Weights of a small transformer language model.
Training: a variant of SOAP for these matrices, 144M tokens.
Each number is 50 + 10 x the weight over its row's rms, rounded and kept within 0 to 99. Layers, rows and columns count from 0. The size before them is the row's rms in percent of the matrix's.

# layer 2 MLP up, 384x96, rms 0.21, rows 134-206, columns 0-47
086:35 41 45 62 74 24 50 64 70 57 44 39 49 56 40 49 47 38 34 62 58 56 54 45 55 60 64 61 42 46 48 45 48 51 35 48 45 42 54 52 58 58 46 42 35 55 66 52
084:42 44 45 56 43 51 65 53 57 67 46 46 56 66 69 53 59 49 44 51 48 44 49 24 35 37 46 66 63 53 53 47 56 62 59 63 68 46 36 60 64 45 51 46 49 63 47 55
107:56 53 52 48 45 63 67 42 48 43 50 45 48 60 39 49 55 57 37 58 46 46 63 55 63 57 55 37 44 64 37 49 40 48 58 50 50 58 41 57 66 48 27 32 61 68 37 45
111:51 45 41 53 41 40 47 69 40 44 67 42 53 58 65 60 50 51 57 64 37 61 35 41 40 63 56 36 30 48 67 43 34 44 60 58 56 37 46 44 28 43 54 60 50 49 54 50
103:55 49 40 47 54 53 54 57 57 59 45 53 54 30 49 66 45 59 41 59 37 58 54 38 73 36 50 59 61 44 34 32 51 47 63 41 49 60 63 71 52 69 53 47 37 76 59 58
092:44 44 46 45 58 31 45 32 46 57 53 52 64 52 59 65 66 50 48 22 46 66 39 58 49 50 46 40 39 39 40 55 49 70 45 46 55 66 47 64 51 24 40 39 51 39 49 50
099:37 25 66 41 44 54 42 55 52 39 56 34 30 48 56 29 47 52 45 42 42 58 33 42 37 45 59 59 56 68 52 47 46 34 41 28 39 33 35 50 60 43 64 54 44 49 58 33
109:61 41 54 35 51 57 54 78 52 34 48 40 47 40 49 64 51 60 47 50 38 30 53 51 49 70 43 42 59 55 51 53 50 43 47 43 61 42 44 50 48 72 68 50 54 44 25 34
071:26 53 45 47 55 38 47 62 46 54 46 55 44 62 54 55 59 47 49 39 30 46 58 57 67 58 50 40 52 50 51 50 42 40 60 38 52 49 35 47 48 41 51 71 42 56 46 39
099:53 46 44 69 47 33 55 46 48 47 50 46 65 51 52 60 59 51 33 59 65 64 25 61 45 56 46 51 58 48 50 54 39 60 60 34 41 41 51 63 36 63 55 53 55 29 50 49
101:59 39 34 51 45 59 42 69 53 26 55 39 34 46 67 57 48 47 50 51 53 44 50 47 62 59 68 30 39 56 54 38 51 56 53 48 44 59 43 63 49 67 44 48 49 48 81 48
103:51 41 50 45 68 56 34 51 35 35 44 43 67 56 61 47 56 46 32 33 57 46 48 43 57 49 55 62 36 46 64 48 47 57 46 49 42 54 61 47 47 30 31 33 43 53 60 57
123:43 33 42 63 52 50 61 59 37 38 39 34 53 67 43 36 70 55 50 44 60 57 50 56 41 49 43 60 51 43 52 55 39 40 43 48 54 76 39 68 44 45 65 42 64 41 48 47
105:45 39 45 47 72 54 34 47 48 63 37 38 56 54 43 30 41 32 57 55 55 68 45 58 32 69 30 58 52 52 51 43 56 34 69 57 57 46 52 52 47 46 57 46 77 52 74 57
085:40 60 49 38 52 47 46 47 43 62 52 61 65 44 59 45 52 52 56 33 65 50 48 43 43 59 39 47 41 31 60 59 46 42 50 55 58 60 59 57 60 56 60 59 55 48 35 51
112:49 63 71 69 48 59 55 52 47 44 66 51 61 31 64 55 51 71 56 45 41 43 44 51 49 44 70 46 41 28 46 48 52 45 62 56 49 29 46 51 49 54 44 47 45 68 21 52
118:58 51 52 56 46 59 58 34 47 56 59 48 35 56 56 48 53 46 46 52 31 57 49 39 55 70 55 39 36 56 41 48 47 47 46 59 46 48 58 55 46 62 42 43 50 69 57 44
103:41 50 42 31 48 53 56 56 55 63 33 56 52 49 45 47 51 61 63 54 42 64 58 53 35 58 48 50 54 35 69 39 42 36 50 63 59 40 53 59 42 62 48 47 55 51 55 44
091:54 42 41 56 36 62 56 55 52 67 45 38 39 61 64 57 36 34 36 54 62 54 38 43 42 48 48 66 19 45 49 51 60 55 59 39 43 42 57 55 42 29 61 45 52 56 61 48
116:49 53 43 47 66 56 37 42 32 78 27 61 57 52 48 51 47 51 37 42 65 46 30 55 56 46 32 50 53 46 76 51 68 52 45 62 43 61 59 51 51 60 60 48 47 61 45 57
123:59 47 29 59 40 50 54 39 44 59 33 45 53 57 57 67 56 50 48 51 53 65 49 36 34 43 50 48 52 29 65 34 57 37 39 49 57 66 47 80 68 49 40 51 57 56 41 54
115:64 40 53 35 53 68 43 44 44 60 49 51 58 47 50 55 33 53 47 48 37 60 46 43 48 43 44 39 39 60 48 55 30 49 48 41 20 50 60 52 44 60 46 36 48 71 34 53
112:46 58 55 53 43 42 45 24 37 42 35 65 65 43 69 52 49 53 59 41 60 50 26 55 49 53 48 41 63 76 57 41 50 58 42 43 45 48 62 50 39 50 29 51 47 49 43 43
096:42 54 53 50 19 47 50 58 57 52 46 62 53 48 36 61 57 52 40 62 41 54 48 63 49 50 36 47 30 33 42 41 41 44 28 56 48 54 46 66 43 53 34 57 62 57 51 47
098:34 50 54 28 41 58 44 47 45 45 56 47 61 50 66 51 41 59 50 41 67 42 53 53 36 61 52 46 52 62 56 47 47 70 35 54 59 49 38 55 47 21 53 28 58 41 51 62
088:61 33 70 54 58 45 58 55 48 67 61 42 41 52 57 72 57 38 63 35 55 46 49 62 65 58 62 51 51 42 60 49 47 59 58 51 47 36 35 50 52 70 45 44 55 48 54 26
097:62 63 71 62 36 37 35 54 45 53 56 35 48 48 38 46 42 55 39 47 37 68 55 37 44 51 54 57 53 54 55 56 57 68 73 63 32 72 49 54 53 48 50 51 57 40 37 55
078:57 66 59 35 57 62 52 53 43 57 44 60 64 56 51 53 45 53 60 43 38 50 52 43 32 54 36 44 56 37 43 64 41 50 68 71 72 61 48 45 59 47 35 44 26 54 57 56
104:52 53 27 32 33 54 35 53 62 48 53 68 55 63 39 52 52 41 49 48 52 57 66 30 64 47 55 30 64 55 68 54 59 54 57 48 41 49 46 59 38 71 46 38 42 50 51 55
095:67 71 57 32 59 68 45 47 73 49 51 50 71 57 42 52 67 36 47 44 58 37 56 61 49 59 40 46 38 26 70 39 57 38 59 33 41 33 50 48 45 50 64 49 46 42 61 43
101:25 57 67 53 44 48 56 39 47 37 49 33 46 27 55 57 45 67 49 40 38 46 51 46 60 55 61 61 55 56 46 58 53 46 44 58 56 44 37 69 49 59 45 49 42 50 52 34
098:58 47 41 46 61 72 43 47 55 31 51 32 31 43 54 61 44 55 58 39 38 52 49 48 44 66 45 48 45 39 64 52 70 36 40 62 41 52 57 69 47 69 32 48 50 59 58 49
103:49 59 50 46 45 60 40 42 51 55 47 30 34 44 51 59 61 46 45 45 57 58 59 46 63 64 69 65 42 53 46 53 47 55 52 46 54 52 40 50 57 37 33 53 43 46 47 55
084:52 51 35 37 40 64 45 59 55 48 34 52 65 51 54 53 51 57 54 30 46 61 37 36 60 35 48 55 51 46 45 41 60 53 47 25 31 50 58 58 60 47 53 41 38 51 63 64
097:41 58 65 34 48 58 40 50 55 48 59 42 71 65 34 45 39 48 56 36 29 60 64 43 50 46 53 44 59 42 64 55 54 61 49 44 30 58 47 42 49 49 57 49 66 49 43 41
094:47 54 54 67 47 48 58 53 35 58 52 57 60 47 67 41 50 52 52 37 54 50 46 63 55 45 53 44 36 41 53 50 55 58 48 55 48 56 55 62 59 64 47 52 54 39 61 51
109:42 40 35 29 39 60 52 56 52 39 66 54 52 70 48 49 34 57 45 44 47 58 33 48 63 28 52 59 66 40 48 67 50 46 54 44 46 52 60 57 43 51 67 58 41 51 55 62
093:58 60 44 54 51 56 61 56 29 44 52 44 58 53 61 45 58 53 54 63 44 36 42 52 54 50 39 39 53 44 49 37 24 48 65 45 68 57 33 67 47 43 47 48 62 37 59 50
091:46 59 49 56 44 55 47 51 59 44 37 58 42 50 49 41 55 48 45 35 42 52 57 57 51 51 47 38 40 73 51 47 57 49 30 49 57 57 29 47 57 47 45 46 52 58 48 64
120:49 53 45 69 55 42 43 43 45 37 48 44 64 70 45 55 49 43 53 61 55 45 46 49 37 50 56 55 43 47 69 48 24 54 44 62 54 63 53 58 64 50 52 53 43 51 44 62
096:50 45 52 47 40 65 50 35 58 52 48 49 59 33 36 81 50 56 54 47 59 38 61 22 47 53 37 47 44 49 67 48 51 45 51 67 55 49 59 48 42 66 46 62 46 44 46 48
095:39 48 55 63 39 52 42 52 46 64 40 41 69 39 31 60 61 73 42 43 39 64 49 56 51 48 61 35 56 42 33 48 63 47 68 38 69 47 55 52 62 69 46 54 48 38 47 47
124:39 51 42 46 35 57 61 68 44 35 43 52 41 54 54 37 64 42 49 56 48 65 33 36 56 44 61 49 53 47 55 56 48 52 64 49 64 55 33 53 30 46 50 50 69 53 56 48
094:49 45 43 43 62 57 53 71 57 50 41 49 30 32 53 69 40 73 34 58 46 51 55 34 60 35 52 57 40 46 47 39 67 54 53 53 43 52 49 43 30 46 37 43 60 64 56 63
111:44 50 39 56 49 49 48 59 30 52 43 59 63 41 51 35 51 55 42 56 47 48 50 48 48 38 37 58 36 60 50 45 43 59 39 51 36 59 49 51 73 50 26 44 47 52 55 61
093:53 51 45 53 50 42 31 47 62 37 58 57 43 42 43 59 56 56 48 34 51 60 46 38 39 31 48 64 48 50 40 54 46 42 60 59 34 53 55 63 57 39 59 43 34 76 61 63
026:52 52 51 46 50 51 42 56 37 39 43 50 63 48 62 40 47 59 47 39 53 38 53 33 53 62 58 44 46 53 45 48 40 45 53 54 31 41 63 49 47 58 50 57 39 44 56 57
093:40 50 41 38 40 44 60 46 60 65 64 59 50 64 45 54 51 41 40 19 62 64 76 55 45 35 49 60 56 45 49 44 67 54 68 49 52 27 59 57 44 54 65 28 45 58 58 41
092:43 52 66 37 44 49 60 41 47 46 56 41 42 60 57 42 71 49 43 50 47 46 37 45 58 45 37 43 33 50 54 58 64 68 36 48 56 42 61 62 47 54 54 47 50 56 61 48
115:55 60 47 58 43 42 38 65 41 57 39 46 52 52 53 59 58 45 53 59 62 51 40 38 44 52 73 42 50 72 41 44 35 55 62 65 42 51 62 40 51 62 56 32 42 56 42 47
080:51 54 54 35 41 46 57 63 66 47 34 50 33 40 59 71 48 58 51 36 54 56 47 53 57 47 59 53 53 67 44 39 54 47 48 37 37 45 51 48 54 37 66 68 49 49 52 56
098:29 46 40 38 54 43 65 59 45 71 48 45 42 71 48 51 51 59 46 67 48 31 65 51 51 51 46 57 34 57 40 62 46 67 35 48 45 45 32 59 31 43 42 56 52 72 37 55
106:49 31 49 35 40 59 31 45 52 51 51 46 58 62 47 39 66 48 51 39 50 67 27 50 50 40 37 39 49 35 37 41 50 57 47 51 47 31 30 49 59 52 58 50 56 57 52 55
096:42 55 44 70 47 45 56 41 42 54 44 46 59 41 35 64 47 43 53 57 51 61 52 52 41 67 37 27 63 38 45 55 49 43 57 64 75 39 37 47 66 51 47 39 51 59 46 50
121:80 57 47 52 51 49 55 72 36 70 27 50 35 45 55 52 40 48 48 44 53 68 49 52 52 57 38 30 41 42 52 49 44 50 52 52 52 50 40 64 63 64 35 54 55 46 39 49
099:50 57 45 38 57 66 46 48 56 56 47 55 64 41 41 45 68 37 36 38 58 60 38 42 25 60 19 44 53 37 64 60 50 48 54 61 46 58 55 51 64 62 52 39 67 65 54 60
092:39 41 59 53 47 38 65 56 56 24 48 43 61 34 42 42 53 46 46 51 57 43 36 53 55 54 73 39 51 37 44 58 29 61 40 46 34 52 38 61 64 57 57 54 49 63 55 47
089:55 50 68 39 36 62 54 53 57 43 37 45 47 56 66 22 55 58 50 43 44 52 47 57 44 37 43 48 59 37 52 34 49 52 30 50 39 49 42 57 47 24 47 52 38 42 70 57
106:57 51 46 63 48 42 38 55 59 54 57 41 62 56 52 62 54 31 34 47 56 49 44 43 58 64 51 52 39 48 55 62 57 56 81 57 51 61 31 50 53 61 61 55 61 38 49 47
107:56 55 54 59 54 57 33 65 48 60 27 45 58 40 43 53 30 57 38 33 58 43 66 64 37 49 49 74 54 62 59 47 43 55 39 46 40 58 53 51 58 61 38 49 52 58 44 46
099:47 59 55 33 53 63 51 46 46 49 52 54 56 37 47 29 59 49 42 59 40 32 52 54 56 66 68 70 49 48 40 73 39 53 42 36 58 44 42 56 44 37 42 41 51 51 52 60
088:51 29 28 40 45 53 47 57 70 53 66 43 36 55 58 38 73 58 44 51 50 56 52 47 17 44 36 54 45 43 50 57 37 45 34 40 38 59 47 67 34 39 48 46 60 68 58 55
081:57 46 52 64 36 40 54 49 31 48 50 51 61 52 34 43 55 44 51 50 53 41 57 73 53 46 67 59 53 33 39 52 40 33 58 55 65 37 45 48 49 74 46 38 47 49 49 63
093:31 40 51 40 55 44 49 58 48 46 42 37 44 46 42 56 54 50 50 54 36 54 53 62 47 42 56 41 57 41 55 50 76 33 50 45 71 46 38 66 49 43 35 69 51 43 63 66
092:33 41 39 35 50 57 46 53 41 43 46 44 50 60 36 39 72 54 66 56 42 61 38 42 41 41 62 56 52 53 53 46 61 42 47 65 39 41 61 59 48 39 58 52 42 53 46 46
091:59 54 66 59 54 47 52 54 47 46 51 43 61 39 35 66 52 60 38 51 70 57 42 51 47 62 73 41 33 56 36 32 68 46 56 34 48 55 47 47 53 66 49 46 47 57 49 43
108:40 56 53 44 40 67 43 66 50 53 55 54 61 36 38 66 56 43 36 49 43 39 35 61 54 49 51 51 53 62 59 53 50 38 56 39 25 50 61 53 62 49 25 59 55 62 47 43
104:56 31 55 41 50 42 43 64 26 33 41 54 44 55 56 49 43 76 47 53 69 49 49 67 45 50 48 43 47 60 33 44 48 38 52 62 40 34 33 45 47 51 56 52 71 36 59 64
112:44 47 56 45 31 40 55 64 52 51 69 41 49 39 59 42 49 45 42 51 50 43 32 38 59 56 45 58 47 56 62 54 47 63 51 45 40 31 52 60 67 41 43 59 34 45 34 54
099:49 61 43 31 62 46 78 49 67 46 39 55 44 67 57 57 48 44 54 54 46 55 57 33 65 60 41 55 36 53 58 40 59 40 28 37 47 67 47 49 37 65 50 53 52 57 43 59
116:44 45 57 43 46 49 48 31 47 39 53 62 51 37 52 37 64 38 32 45 53 66 56 52 63 73 40 43 47 43 62 42 57 51 43 44 50 53 67 50 50 47 47 50 40 46 58 40
082:33 44 58 61 66 50 57 46 40 48 53 53 51 60 44 55 51 49 58 36 53 30 36 62 44 41 47 37 42 52 59 46 65 45 47 40 61 70 44 51 33 70 47 47 54 32 37 51
100:54 54 46 47 49 59 44 29 41 37 53 53 62 35 31 69 44 56 53 50 38 35 47 45 38 66 59 62 67 54 39 47 46 39 58 44 56 30 36 40 51 66 39 43 51 56 51 47
# layer 2 MLP down (transposed), 384x96, rms 0.21, rows 134-205, columns 0-47
085:46 51 40 49 46 27 57 47 47 46 57 63 69 43 45 47 53 46 36 41 34 41 57 48 55 61 59 37 55 51 42 60 52 43 44 50 53 44 35 31 68 37 67 66 48 51 51 57
090:49 61 56 68 59 43 51 44 69 43 42 45 36 54 56 34 60 49 66 57 57 29 64 46 58 51 52 38 62 44 79 73 46 45 57 44 49 55 44 49 64 53 65 38 37 43 59 58
109:48 45 44 52 37 56 50 33 38 44 55 84 54 66 47 66 51 33 56 51 52 48 46 35 62 63 36 58 47 63 58 46 44 63 52 33 45 33 33 44 54 37 34 62 43 43 41 37
096:48 73 37 46 53 53 34 47 64 42 48 53 44 53 55 42 37 40 55 52 46 50 59 61 50 68 42 32 35 53 60 46 55 43 62 54 48 50 55 44 37 62 43 46 49 42 57 75
101:59 57 40 68 67 51 45 44 44 51 53 69 48 47 40 55 50 39 74 75 42 66 53 46 50 48 51 49 63 46 47 40 63 48 32 51 46 58 64 58 69 42 54 43 58 41 65 62
105:50 74 37 68 66 48 46 55 53 29 48 51 54 48 66 48 59 44 55 60 55 53 30 42 91 53 58 58 51 57 45 52 65 42 45 35 50 52 46 51 50 56 50 40 50 45 32 51
102:61 55 56 54 51 60 68 52 44 58 45 52 64 59 68 47 69 37 33 35 44 66 53 46 34 55 50 58 59 64 51 42 30 42 51 54 43 53 50 51 58 42 36 51 55 67 43 39
097:51 35 54 60 53 62 64 37 38 42 48 50 52 61 58 60 59 36 35 48 42 50 40 58 58 45 35 58 59 57 54 43 38 51 43 44 60 57 58 38 73 38 55 58 41 64 28 48
059:55 47 61 54 38 56 54 47 72 58 54 62 17 40 39 63 54 45 47 39 48 61 61 63 53 48 48 42 70 58 60 58 41 50 37 48 51 48 57 31 55 52 61 57 43 49 57 64
103:40 53 57 36 38 51 61 44 55 53 44 63 49 51 57 41 56 46 53 60 38 79 42 55 64 69 59 38 40 43 46 58 68 42 52 42 58 53 53 41 56 48 50 40 55 55 47 58
108:34 50 41 36 64 60 55 55 70 45 50 50 53 52 35 61 40 40 44 42 54 40 31 51 57 58 44 59 48 52 49 56 52 61 59 55 54 50 39 59 40 56 44 51 44 59 50 57
114:53 42 41 63 52 48 53 36 41 44 62 58 46 34 55 52 28 50 30 53 54 38 58 61 60 48 62 37 48 43 55 63 44 36 57 59 49 43 52 56 41 79 58 31 38 47 59 59
113:45 48 52 47 43 46 72 41 59 38 37 47 35 62 53 56 43 33 33 40 53 51 48 59 52 44 59 66 40 52 43 32 45 50 47 54 74 33 40 55 49 52 38 42 60 56 42 60
111:51 39 43 68 56 38 40 53 52 53 35 56 48 56 61 41 49 66 30 58 54 53 53 44 49 71 50 35 32 42 49 64 64 44 46 43 55 49 53 54 39 48 63 53 45 32 47 48
095:62 44 43 55 54 47 33 50 61 50 50 48 43 65 64 55 70 47 80 53 33 59 56 48 55 58 39 50 29 60 55 49 61 42 48 78 64 56 48 33 49 50 51 57 58 45 54 37
112:49 50 48 28 48 36 41 55 52 49 50 34 55 67 45 59 47 40 56 70 40 51 59 61 52 36 37 72 44 51 61 52 41 53 48 41 45 43 44 51 46 61 60 51 40 45 42 64
112:35 45 62 43 61 54 68 52 55 57 47 38 48 55 43 41 45 48 41 66 54 32 45 41 47 62 63 45 55 71 53 53 40 38 58 45 34 45 51 47 51 49 50 51 32 34 66 46
111:51 28 47 37 55 37 46 54 39 48 48 56 39 56 48 71 53 35 40 49 43 39 60 45 50 44 51 42 51 60 49 40 56 62 47 74 46 37 52 27 43 23 60 59 45 47 50 71
095:42 42 43 51 63 42 53 42 47 55 44 40 29 48 62 38 37 45 64 39 41 39 43 38 61 63 52 45 41 40 63 60 56 35 50 51 25 58 54 39 58 59 37 74 43 59 48 45
109:57 38 50 41 57 44 44 71 58 52 27 43 33 53 56 50 44 63 56 52 44 62 34 45 35 59 46 51 48 42 48 43 43 56 68 49 48 59 57 34 61 37 28 48 57 44 61 47
107:63 47 47 45 58 61 45 50 61 32 44 62 31 44 45 56 47 37 37 58 55 45 58 39 30 33 42 55 41 42 64 35 55 38 35 57 66 53 57 45 63 59 59 54 43 53 45 59
129:47 57 45 60 61 50 50 55 37 40 48 42 75 41 44 60 55 46 48 51 37 79 53 31 46 28 41 44 48 42 50 50 51 42 47 47 40 44 41 30 52 48 40 61 36 54 53 48
090:38 51 72 61 44 60 44 40 52 43 41 73 48 46 51 37 52 63 60 50 43 57 33 67 46 60 64 36 56 51 57 65 58 40 39 43 46 37 29 49 49 51 44 47 58 39 38 45
107:49 52 38 30 67 41 73 44 51 35 62 45 61 66 69 48 40 42 57 41 38 36 48 39 54 53 50 38 54 38 45 49 43 60 41 43 40 54 42 38 61 57 42 54 49 52 38 50
109:48 52 50 57 42 57 47 43 36 49 50 62 57 43 54 28 43 33 34 64 59 37 52 59 47 51 49 66 45 28 67 33 57 45 34 29 52 43 47 69 39 65 39 55 46 46 48 56
096:64 41 50 70 61 45 44 44 59 56 45 49 55 62 55 58 40 33 68 48 48 52 57 55 43 46 58 51 62 52 50 53 62 56 57 53 55 60 38 55 56 32 41 56 30 66 59 55
107:56 56 51 44 45 53 56 62 49 56 53 56 14 43 46 34 37 51 57 48 22 44 68 48 31 46 35 48 44 54 54 59 50 66 62 62 54 56 45 36 56 40 50 48 53 31 46 58
091:59 66 45 48 42 49 29 49 67 60 30 44 64 51 48 68 47 34 41 47 54 57 47 65 60 49 53 39 47 50 33 54 51 41 61 63 51 57 44 49 68 65 54 46 67 67 64 33
109:61 69 45 45 63 52 54 61 38 45 34 66 47 58 66 49 60 42 48 61 65 42 63 58 43 44 48 57 45 51 45 44 29 63 51 52 61 44 53 49 43 36 53 49 35 56 29 30
086:45 59 56 61 39 40 50 51 51 33 59 34 61 56 57 64 49 65 53 62 47 48 47 41 54 66 49 53 55 30 43 54 39 58 56 55 58 69 64 48 42 50 58 33 39 55 46 55
110:55 63 47 56 47 58 46 59 40 62 41 43 41 58 54 64 53 68 64 65 40 44 54 66 33 65 56 56 46 77 56 40 62 44 53 63 55 39 57 46 50 35 56 44 23 53 40 39
105:58 52 61 41 50 50 51 58 35 62 53 63 38 35 58 50 39 48 43 50 44 51 40 51 46 56 49 48 42 43 57 47 70 50 40 71 51 29 57 48 51 53 43 58 37 52 65 68
114:42 50 37 35 72 31 38 46 65 46 54 50 41 60 47 56 32 45 46 49 41 58 71 36 60 30 48 49 50 65 33 57 39 45 49 55 61 70 41 53 62 67 49 53 30 62 47 54
090:63 50 54 54 44 56 63 53 40 40 47 58 48 58 37 32 73 40 66 54 52 58 47 48 45 55 51 40 61 43 38 48 53 60 16 50 54 66 31 54 40 48 40 64 46 49 51 51
092:56 54 45 46 33 52 52 56 59 33 51 36 34 60 42 66 53 53 55 70 46 53 57 64 63 45 58 40 46 56 60 58 36 56 41 49 52 48 43 57 41 33 49 29 46 45 46 43
096:59 49 54 36 43 57 47 72 50 59 47 62 56 54 62 66 59 30 38 59 40 44 43 51 39 43 30 41 45 77 55 46 49 36 34 45 36 47 43 44 70 61 47 49 47 49 54 53
104:47 55 51 56 49 68 49 57 47 56 64 38 22 62 53 43 67 45 48 47 52 37 46 65 46 57 36 56 51 44 39 40 64 52 44 38 47 53 45 53 41 42 56 40 44 58 42 41
091:50 57 64 64 43 49 37 52 54 29 62 49 43 50 41 52 49 63 59 58 46 69 56 45 41 51 50 52 51 36 51 54 57 57 54 62 51 59 49 37 50 56 58 45 52 44 38 29
062:54 58 42 61 50 66 55 58 62 57 37 69 31 53 59 63 52 43 57 56 48 69 55 80 56 49 59 58 65 66 56 50 59 46 48 47 64 50 50 36 61 53 61 64 44 48 49 54
112:55 37 41 48 51 39 39 37 46 48 42 52 46 53 45 59 41 33 32 50 42 52 55 68 54 37 51 42 56 52 22 49 56 44 52 42 41 34 44 58 66 56 60 59 48 66 56 62
107:64 48 33 39 41 42 53 47 61 48 42 35 54 72 51 45 52 56 44 54 53 52 43 72 63 49 59 49 58 50 59 71 36 52 41 44 47 42 46 62 35 39 62 46 41 43 60 45
098:52 38 49 39 57 48 54 44 44 66 47 46 55 32 61 37 70 50 47 58 33 45 45 66 46 57 47 53 45 54 44 50 59 48 66 57 43 46 60 35 44 54 49 48 37 40 62 40
115:59 60 54 47 60 53 36 62 56 44 44 37 48 40 42 54 61 54 59 64 44 57 55 67 64 47 33 51 42 58 53 62 43 41 29 54 63 43 52 42 37 49 68 45 37 46 63 34
101:57 55 63 50 71 30 29 44 40 53 59 39 63 37 53 51 63 64 49 53 58 43 52 53 53 43 44 46 55 49 45 45 48 39 45 43 45 49 52 42 48 59 56 56 52 39 44 59
099:66 59 54 44 61 46 51 49 55 44 46 74 47 47 46 58 59 51 65 23 43 49 50 55 56 37 61 44 61 73 44 50 60 59 32 59 53 63 45 25 41 60 58 47 43 47 50 66
098:75 57 43 54 42 27 39 56 53 63 58 70 54 55 52 46 54 44 53 77 43 45 45 43 58 48 44 57 30 46 46 49 66 43 35 60 61 59 46 57 48 43 52 55 68 44 49 45
029:54 57 73 50 80 55 53 52 73 63 43 49 45 53 47 60 53 48 39 55 59 44 48 41 29 60 53 44 42 54 62 66 47 61 47 57 61 60 47 42 59 62 70 51 51 43 53 33
094:47 60 44 57 45 53 63 55 55 28 59 37 44 55 33 51 64 44 71 72 52 63 50 57 59 39 27 59 40 40 49 52 55 69 24 54 31 62 33 41 52 53 51 45 46 42 45 45
093:31 44 47 56 52 57 59 65 60 54 47 49 53 48 57 49 37 25 55 56 60 54 43 57 58 66 43 38 75 45 45 65 45 48 35 50 32 59 46 41 48 48 56 64 49 42 51 45
108:57 44 59 34 61 67 39 60 42 39 46 38 54 25 51 55 62 54 62 51 65 54 49 78 54 57 55 44 41 59 58 58 41 34 30 66 62 66 54 37 58 50 49 62 34 54 45 42
058:53 57 43 52 51 70 46 46 28 49 45 72 37 43 46 48 55 33 52 52 66 54 53 63 47 60 46 33 60 41 53 67 41 47 53 60 67 55 32 51 57 50 31 68 44 57 45 51
099:44 44 61 51 47 62 70 50 48 53 37 27 57 64 59 47 64 45 61 51 42 57 49 54 55 41 72 43 62 58 48 53 51 54 59 51 54 48 50 39 29 27 34 42 38 42 34 46
096:55 52 66 73 47 46 51 60 47 50 12 46 56 59 48 58 50 59 42 59 45 48 45 60 56 47 42 43 63 60 57 59 71 34 50 48 46 48 51 52 48 38 64 36 54 45 54 46
090:59 48 48 28 59 60 60 44 57 61 53 61 33 44 50 48 51 49 46 46 53 40 47 47 43 53 59 73 39 58 48 51 48 50 42 44 31 35 31 49 53 50 35 65 34 57 65 57
111:75 66 47 53 56 53 43 66 59 44 60 53 45 56 45 47 57 56 46 60 45 53 49 25 63 38 65 68 61 36 43 32 44 53 56 50 44 52 46 37 56 58 59 47 59 56 54 31
099:57 31 51 44 51 57 34 50 46 45 60 56 59 45 36 37 50 46 53 50 43 65 50 42 36 38 58 41 61 56 24 54 35 56 42 67 66 47 68 43 59 58 50 70 55 40 46 53
101:58 55 47 51 45 63 47 65 44 44 43 55 52 36 45 48 44 53 51 41 48 42 40 44 68 43 51 51 53 64 55 58 52 40 65 59 45 56 59 63 50 60 50 53 38 75 60 49
098:37 48 59 40 50 34 53 33 54 41 44 54 60 65 43 67 40 50 42 54 43 49 49 35 53 54 64 68 59 56 42 37 54 42 55 42 41 41 47 55 69 45 54 48 60 36 36 49
105:48 51 60 68 39 59 45 40 40 40 61 57 73 54 55 51 38 48 51 54 31 50 52 48 36 54 57 50 40 52 64 62 48 40 62 46 39 51 55 37 35 49 59 53 37 46 51 38
113:49 75 59 49 46 61 39 40 61 38 49 60 45 45 46 42 30 61 58 48 60 43 54 61 53 61 33 42 56 62 63 48 44 36 56 31 61 42 27 68 48 63 55 62 42 42 51 50
109:60 47 55 51 68 63 46 61 60 50 51 51 57 52 67 61 47 66 52 43 61 69 25 32 56 55 66 55 38 48 48 54 37 50 50 29 47 67 49 49 58 52 42 52 37 37 43 43
095:61 46 41 53 53 54 36 51 47 60 46 40 48 43 34 39 63 65 39 57 58 36 51 68 46 52 54 48 67 50 43 58 48 34 42 46 61 56 42 40 43 44 38 47 58 65 36 35
081:61 59 44 46 63 67 43 37 57 50 48 56 35 48 66 38 55 56 35 62 47 43 32 51 51 48 36 37 73 44 45 42 50 69 33 49 43 65 62 33 49 41 52 60 41 62 39 41
105:39 41 68 46 60 80 54 60 43 45 69 38 52 61 56 59 51 40 46 55 56 58 44 41 41 60 58 57 47 51 40 50 52 64 58 51 55 56 60 44 45 43 46 44 45 59 52 57
093:61 55 49 59 46 48 70 37 49 72 52 62 46 55 50 48 58 60 68 53 54 57 61 41 42 55 52 56 37 37 48 42 53 36 48 57 36 32 49 70 53 38 47 40 49 45 49 50
115:46 56 48 42 35 37 45 48 46 68 41 60 42 32 38 65 55 58 38 54 49 51 49 47 53 33 31 35 51 62 66 55 62 49 42 50 46 59 31 55 52 65 54 56 44 41 59 50
104:55 37 52 51 52 60 53 54 35 22 52 51 55 78 51 45 53 48 59 55 48 64 39 43 68 68 68 64 39 55 33 70 49 48 52 68 42 57 42 56 52 56 49 53 38 50 56 58
101:46 56 36 56 44 54 52 51 56 49 51 60 47 49 52 49 42 45 46 49 43 54 62 46 30 26 20 43 59 43 37 62 40 41 58 59 53 39 50 42 37 44 57 47 44 48 51 70
113:48 38 68 67 57 61 58 55 55 31 64 59 36 44 43 64 39 54 45 57 57 50 36 37 47 41 58 74 54 42 50 48 53 54 48 57 58 34 45 46 51 54 57 68 47 49 44 42
097:61 41 58 66 36 63 49 59 35 52 48 54 62 54 49 45 71 60 48 33 57 61 53 69 61 56 46 31 48 40 40 76 42 49 42 52 62 38 63 48 37 50 52 61 36 51 50 48
117:63 58 61 39 54 35 40 54 58 61 31 56 38 53 60 56 51 51 62 47 54 29 69 59 35 42 49 57 49 51 50 52 47 65 45 58 44 34 35 47 53 33 51 47 32 40 53 44
092:53 58 49 46 58 54 62 55 58 46 59 43 46 53 43 38 46 40 45 52 51 45 64 52 48 40 61 56 60 48 47 55 53 65 49 37 55 53 55 55 36 52 52 39 50 56 50 56